Weights of a small GPT-style language model, trained from scratch on English Wikipedia.
Size: 8 layers, width 640, 10 heads of 64 (5 for keys and values), MLP 1728 SwiGLU, vocabulary 8192, 46.9M parameters.
Architecture: RMSNorm before each block, rotary positions, no biases in attention or MLP.
Training: 792M tokens, 6043 steps.
Each number is 50 + 15 x the weight over the matrix's rms, rounded and kept within 0 to 99. Layers, rows and columns count from 0.

# down: layer 4 MLP down (transposed), 1728x640, rms 0.169, rows 706-722, columns 512-575
# gate: layer 4 MLP gate, 1728x640, rms 0.0812, rows 707-722, columns 512-575
# up: layer 4 MLP up, 1728x640, rms 0.0853, rows 707-722, columns 512-575
down706:31 60 39 35 48 48 50 40 36 67 39 97 28 66 35 56 51 65 64 82 59 69 53 60 71 41 56 70 30 60 72 23 73 51 60 64 45 51 73 30 53 81 53 50 49 42 45 49 75 70 53 39 53 49 86 77 37 39 69 51 27 52 68 44
gate707:48 58 30 53 49 41 68 74 64 47 56 25 18 34 54 51 49 55 69 46 29 69 57 27 59 64 63 42 44 24 40 60 35 37 49 45 40 28 67 34 60 44 53 61 44 66 51 35 26 54 44 42 34 53 57 70 49 53 68 51 34 30 87 57
up707:39 67 38 60 46 47 42 70 70 69 27 37 69 56 73 58 48 30 64 86 30 61 68 18 41 41 44 35 29 45 19 63 34 54 61 69 83 65 49 43 72 44 39 54 28 58 58 54 32 48 58 46 51 58 36 67 48 45 39 40 68 43 30 49
down707:32 49 35 42 47 65 66 95 64 72 53 44 58 60 66 24 29 66 75 46 46 49 51 41 46 71 85 56 55 57 62 33 58 48 57 59 47 33 74 39 63 27 72 39 05 51 52 40 36 47 44 49 49 27 53 42 65 55 36 83 42 31 54 27
gate708:28 35 63 67 90 78 42 21 63 51 45 58 52 75 49 49 53 45 47 51 27 68 51 61 10 51 72 36 46 43 67 71 65 44 47 51 62 77 66 44 28 43 47 49 41 47 50 51 50 68 68 60 61 21 43 47 22 38 57 57 39 66 78 01
up708:50 49 49 59 61 43 80 61 38 43 46 46 46 48 67 39 71 58 55 25 54 67 37 59 57 75 55 36 66 50 87 54 58 72 73 47 79 56 37 66 41 53 54 36 72 46 68 37 60 41 34 53 58 35 77 55 41 67 66 61 51 45 46 47
down708:50 22 72 23 32 24 41 32 44 65 74 65 37 71 32 63 61 54 45 65 44 38 10 36 46 35 61 21 67 76 23 55 45 18 31 42 52 76 45 55 32 36 68 54 43 61 48 30 64 22 50 45 56 32 38 47 55 50 67 64 66 40 50 50
gate709:31 27 16 55 74 51 23 45 66 50 40 72 88 57 34 57 21 44 53 46 58 63 49 46 28 42 40 53 45 32 48 62 34 39 33 31 73 34 47 59 57 44 46 52 36 46 54 31 73 32 49 31 69 76 50 47 90 13 56 38 29 41 63 77
up709:44 35 51 31 51 30 60 44 49 41 36 44 42 51 38 40 53 38 55 57 73 48 41 51 60 28 42 31 58 45 56 69 63 76 68 55 50 34 33 67 30 31 61 51 54 57 27 91 49 38 64 55 71 46 51 44 53 69 49 34 40 65 71 26
down709:75 78 75 39 48 37 46 63 84 52 54 45 36 28 41 35 48 71 65 35 46 42 72 62 13 45 49 70 41 48 48 70 42 43 67 63 64 36 44 20 32 40 33 51 41 38 48 45 72 62 45 68 44 70 35 47 28 34 50 41 66 47 54 42
gate710:43 60 38 65 58 76 66 42 58 73 52 60 39 48 64 48 40 47 53 60 51 58 47 52 65 39 37 38 31 48 36 47 55 49 40 52 36 37 78 63 44 58 17 47 65 70 69 42 21 49 28 39 32 68 28 46 35 70 67 50 39 44 53 43
up710:61 30 54 31 73 30 29 33 41 24 40 71 40 56 57 71 85 63 48 56 54 34 56 61 47 71 44 68 50 46 55 31 74 56 59 53 59 63 43 36 41 39 56 69 74 42 31 51 50 61 42 44 40 28 59 53 65 70 59 51 50 32 66 64
down710:29 54 42 40 41 22 46 47 55 38 67 64 54 40 45 34 50 47 39 34 13 43 54 57 48 82 57 65 61 48 38 69 18 51 54 71 48 50 28 43 37 38 76 50 21 57 37 49 62 46 56 49 39 42 43 59 38 27 64 39 25 49 47 72
gate711:48 62 77 47 31 48 64 43 34 71 47 42 55 60 47 48 63 32 60 35 59 49 30 68 45 65 55 38 50 54 58 47 53 49 48 00 54 48 42 30 42 44 40 51 47 21 45 44 78 68 64 66 20 56 54 39 47 59 43 56 50 50 34 80
up711:51 51 36 41 53 29 58 39 32 07 36 39 54 60 37 68 64 49 45 55 40 46 39 62 47 59 45 44 80 73 57 30 48 66 51 65 60 73 28 71 69 68 38 45 28 76 72 64 45 46 51 57 36 31 66 43 51 42 47 34 54 81 63 86
down711:36 59 60 41 49 55 63 60 49 72 49 27 61 59 72 63 49 47 70 54 71 56 61 19 57 64 44 49 37 64 56 48 38 52 62 28 38 79 60 44 55 83 50 57 32 44 55 20 62 34 27 54 46 32 92 47 65 31 45 65 73 62 44 36
gate712:83 41 73 51 59 66 44 65 64 66 38 37 41 39 26 76 47 50 68 48 33 48 46 30 75 63 55 54 79 41 57 72 35 24 45 71 40 58 26 56 40 63 32 55 38 64 32 51 57 68 51 67 50 27 59 41 56 38 37 39 43 58 69 28
up712:56 67 49 63 64 85 32 64 63 37 53 44 54 39 68 49 61 67 26 40 26 54 25 43 33 48 29 77 60 49 76 47 34 46 54 58 38 43 51 39 57 65 61 53 56 48 70 46 38 76 42 65 46 44 27 58 56 34 38 39 60 28 44 51
down712:46 41 52 34 46 75 51 65 54 39 43 26 52 43 43 56 44 44 56 51 28 56 64 33 36 44 42 49 92 47 81 59 37 46 64 48 34 36 64 67 67 36 45 42 75 60 51 61 83 85 20 49 66 59 33 79 51 62 28 43 26 63 51 62
gate713:21 33 45 32 55 65 61 50 47 43 49 35 27 41 66 32 60 37 43 44 67 26 49 60 33 47 42 85 56 74 28 39 41 33 61 54 57 47 43 81 55 49 25 48 69 58 70 48 65 78 65 77 77 39 25 19 50 45 27 45 43 61 39 44
up713:51 72 59 44 57 49 62 13 42 24 47 45 64 45 54 50 52 50 72 44 59 26 39 68 45 30 31 33 54 34 75 59 41 46 74 69 55 46 33 19 76 43 67 47 39 33 67 50 56 67 74 54 46 42 49 46 34 35 54 42 34 31 68 88
down713:37 56 46 33 43 42 32 57 48 54 55 54 45 42 48 41 62 53 75 62 49 37 57 56 58 59 44 60 75 58 68 71 38 41 61 80 54 19 70 30 36 49 65 44 68 49 61 28 61 34 63 25 52 64 64 60 52 54 40 33 41 39 70 64
gate714:50 34 57 46 59 40 08 95 34 41 54 32 63 55 33 50 56 53 26 70 63 45 30 43 39 92 43 32 68 34 59 47 68 48 55 61 25 52 60 45 27 56 46 57 62 50 40 58 69 28 47 45 61 46 67 52 40 57 45 50 53 52 45 54
up714:28 74 54 52 68 84 38 60 84 69 42 44 71 58 48 48 45 39 58 76 68 34 54 68 27 39 59 52 27 62 62 49 39 56 60 48 51 43 31 65 57 59 66 53 56 39 63 49 59 72 55 62 45 30 44 36 42 62 17 39 37 54 61 19
down714:59 41 34 52 59 74 57 30 66 60 47 36 56 42 37 43 50 54 44 48 41 38 60 62 54 30 57 53 53 59 45 58 78 81 35 40 34 41 35 38 93 40 88 24 66 54 45 57 61 54 64 55 65 83 56 68 50 55 39 57 41 53 75 44
gate715:51 56 39 07 48 76 70 50 53 40 45 62 43 37 38 27 42 46 50 55 58 62 40 16 30 39 53 39 58 58 57 59 17 39 40 40 69 22 38 58 55 50 55 53 23 36 39 45 46 48 66 50 53 34 44 37 40 79 63 24 35 60 34 44
up715:30 57 67 49 52 54 53 29 44 33 45 46 83 67 49 50 13 62 28 54 39 30 51 47 56 42 64 43 50 59 71 28 41 51 57 49 42 61 71 67 35 52 52 44 59 54 37 38 61 49 44 48 72 50 51 81 45 54 35 49 65 46 63 78
down715:78 41 45 50 42 64 37 41 30 63 26 62 49 22 65 77 42 51 61 43 33 52 64 61 20 57 40 56 47 62 41 54 72 71 74 36 20 52 54 59 44 35 79 41 48 57 55 57 55 59 69 44 63 58 56 23 33 52 36 67 42 67 41 55
gate716:31 67 62 26 53 62 32 55 63 67 27 46 48 61 20 76 64 55 39 37 50 42 55 75 24 43 32 61 63 53 25 59 51 38 76 76 38 17 35 23 49 40 41 68 56 51 53 76 69 26 39 35 48 81 33 43 53 23 56 38 72 72 67 17
up716:72 38 50 39 49 64 39 68 32 41 49 69 66 54 34 42 62 67 63 43 37 44 65 49 54 43 55 48 54 29 47 33 53 78 07 38 49 47 52 37 41 75 37 43 61 53 62 32 35 44 56 44 43 86 79 64 52 45 46 36 79 65 49 33
down716:69 59 43 46 72 74 57 39 63 40 86 46 78 77 49 45 56 34 56 51 05 43 68 35 41 63 56 41 47 55 47 20 38 45 58 34 63 42 63 37 79 35 45 41 47 40 39 50 66 51 25 43 38 52 26 72 55 55 59 42 35 41 50 60
gate717:27 37 62 37 62 61 49 66 13 29 40 58 53 45 80 60 24 43 46 40 41 32 67 64 29 38 39 39 50 58 34 47 47 56 84 54 25 38 26 28 24 60 59 45 64 42 60 74 51 69 36 81 59 75 11 31 54 24 51 83 49 39 71 80
up717:35 49 50 56 61 66 50 52 68 50 71 34 48 53 34 63 46 61 31 56 52 57 27 41 49 59 24 48 20 38 48 27 40 63 32 50 53 49 42 58 40 51 18 53 57 50 81 37 23 16 57 40 63 38 68 60 49 41 49 21 64 59 43 59
down717:32 83 68 39 56 39 68 36 66 65 54 55 50 41 39 32 63 53 39 41 57 52 49 60 34 53 31 61 48 57 42 45 68 73 64 44 49 38 41 41 52 41 71 25 67 47 58 32 88 48 38 36 74 56 72 65 36 66 53 76 56 55 39 69
gate718:61 60 35 78 61 57 53 33 68 67 65 33 64 63 47 50 25 87 50 51 66 46 21 42 58 16 32 65 58 53 40 19 78 32 38 36 49 81 48 23 62 52 41 29 38 74 41 41 58 61 54 52 71 42 42 58 17 50 66 56 54 50 36 37
up718:38 86 60 48 64 44 55 41 78 16 51 22 24 28 49 42 36 85 66 34 57 70 68 41 34 00 57 32 71 38 34 73 65 47 69 62 73 41 71 57 68 42 48 46 27 76 80 41 60 58 60 18 57 33 58 48 40 61 72 61 59 77 11 56
down718:67 54 44 67 47 25 63 54 46 48 47 54 12 52 24 44 52 50 61 81 45 66 39 53 52 47 64 41 43 64 58 52 22 59 57 63 61 39 54 45 60 46 72 49 59 50 59 73 51 55 43 43 46 63 39 42 58 37 20 40 39 37 47 59
gate719:42 59 70 37 28 31 50 46 56 66 34 33 61 38 51 40 42 84 42 46 66 71 47 64 46 27 61 69 62 34 43 74 40 27 67 51 45 56 35 65 72 45 67 39 18 53 20 30 71 49 48 63 39 52 41 73 37 52 47 70 59 38 50 65
up719:60 45 66 52 59 69 30 56 61 32 54 37 45 42 57 47 31 54 56 53 75 21 27 43 25 32 73 35 46 52 81 23 44 59 78 35 44 56 43 48 63 64 62 22 34 44 26 48 40 53 59 66 69 49 37 58 45 46 60 32 40 54 49 20
down719:36 51 44 60 60 69 22 51 39 45 56 16 46 71 37 58 13 40 60 35 53 68 38 35 55 36 54 57 66 31 61 35 45 58 63 10 58 33 58 71 47 40 58 51 32 56 59 57 48 72 54 55 54 36 63 43 22 67 65 46 73 35 67 43
gate720:38 49 62 35 27 43 27 50 17 42 12 38 95 67 33 24 29 63 32 40 50 47 37 69 76 61 44 40 52 49 62 43 48 49 48 44 29 61 59 41 41 75 53 34 48 70 24 62 45 41 52 63 56 64 50 50 68 53 45 67 64 87 44 70
up720:34 63 41 59 47 62 50 53 55 39 56 46 62 47 47 53 55 51 59 66 32 57 68 59 41 34 68 49 35 29 55 47 65 24 63 56 31 68 34 43 48 13 39 52 44 39 25 70 52 58 39 58 51 39 59 56 32 29 41 49 17 79 54 53
down720:57 49 41 65 46 46 45 53 38 70 57 41 39 46 32 51 40 36 54 35 50 62 36 36 61 39 73 31 21 51 51 56 56 23 39 69 22 38 46 55 26 59 36 37 41 48 69 42 41 61 59 45 63 58 60 87 32 52 68 32 23 61 32 62
gate721:61 25 56 71 39 48 36 42 46 62 44 64 60 50 57 86 53 47 44 61 64 41 64 42 39 65 46 51 37 60 43 50 62 60 25 57 36 28 52 80 47 54 00 53 56 44 45 35 28 60 43 24 19 40 46 52 56 33 17 21 48 28 64 64
up721:47 49 59 42 51 44 70 44 40 50 83 84 57 60 47 58 40 66 52 67 30 45 52 59 97 37 55 48 55 89 32 23 28 18 48 54 39 36 45 56 55 65 39 64 45 73 40 71 51 89 60 31 79 39 33 43 38 37 53 40 46 60 28 64
down721:38 50 61 32 65 53 45 54 53 66 48 43 38 42 45 32 37 53 16 59 52 35 37 34 52 20 41 35 37 39 45 33 79 59 51 57 77 50 46 42 55 58 41 51 45 44 46 48 32 31 86 59 62 54 55 63 58 58 49 61 44 59 46 60
gate722:44 42 34 74 34 58 44 80 56 55 66 32 33 55 56 31 37 45 50 58 34 36 55 54 78 46 59 72 50 61 45 49 23 56 61 55 53 62 49 65 59 65 66 53 61 32 28 55 75 80 45 29 35 52 42 35 60 54 71 64 46 43 52 64
up722:64 50 41 66 52 49 47 56 56 66 32 71 51 60 61 40 59 78 39 43 41 49 72 27 84 74 32 48 52 61 68 50 75 60 37 57 65 77 49 63 52 36 55 24 30 74 34 52 59 45 81 41 48 30 42 63 36 56 74 70 42 40 23 44
down722:44 51 43 82 46 49 55 52 62 52 75 64 48 51 64 45 36 57 36 37 35 40 37 50 33 61 56 55 63 63 42 63 58 40 57 36 70 71 31 70 52 48 66 53 37 58 53 58 77 62 43 48 66 64 63 26 44 46 22 47 93 38 38 43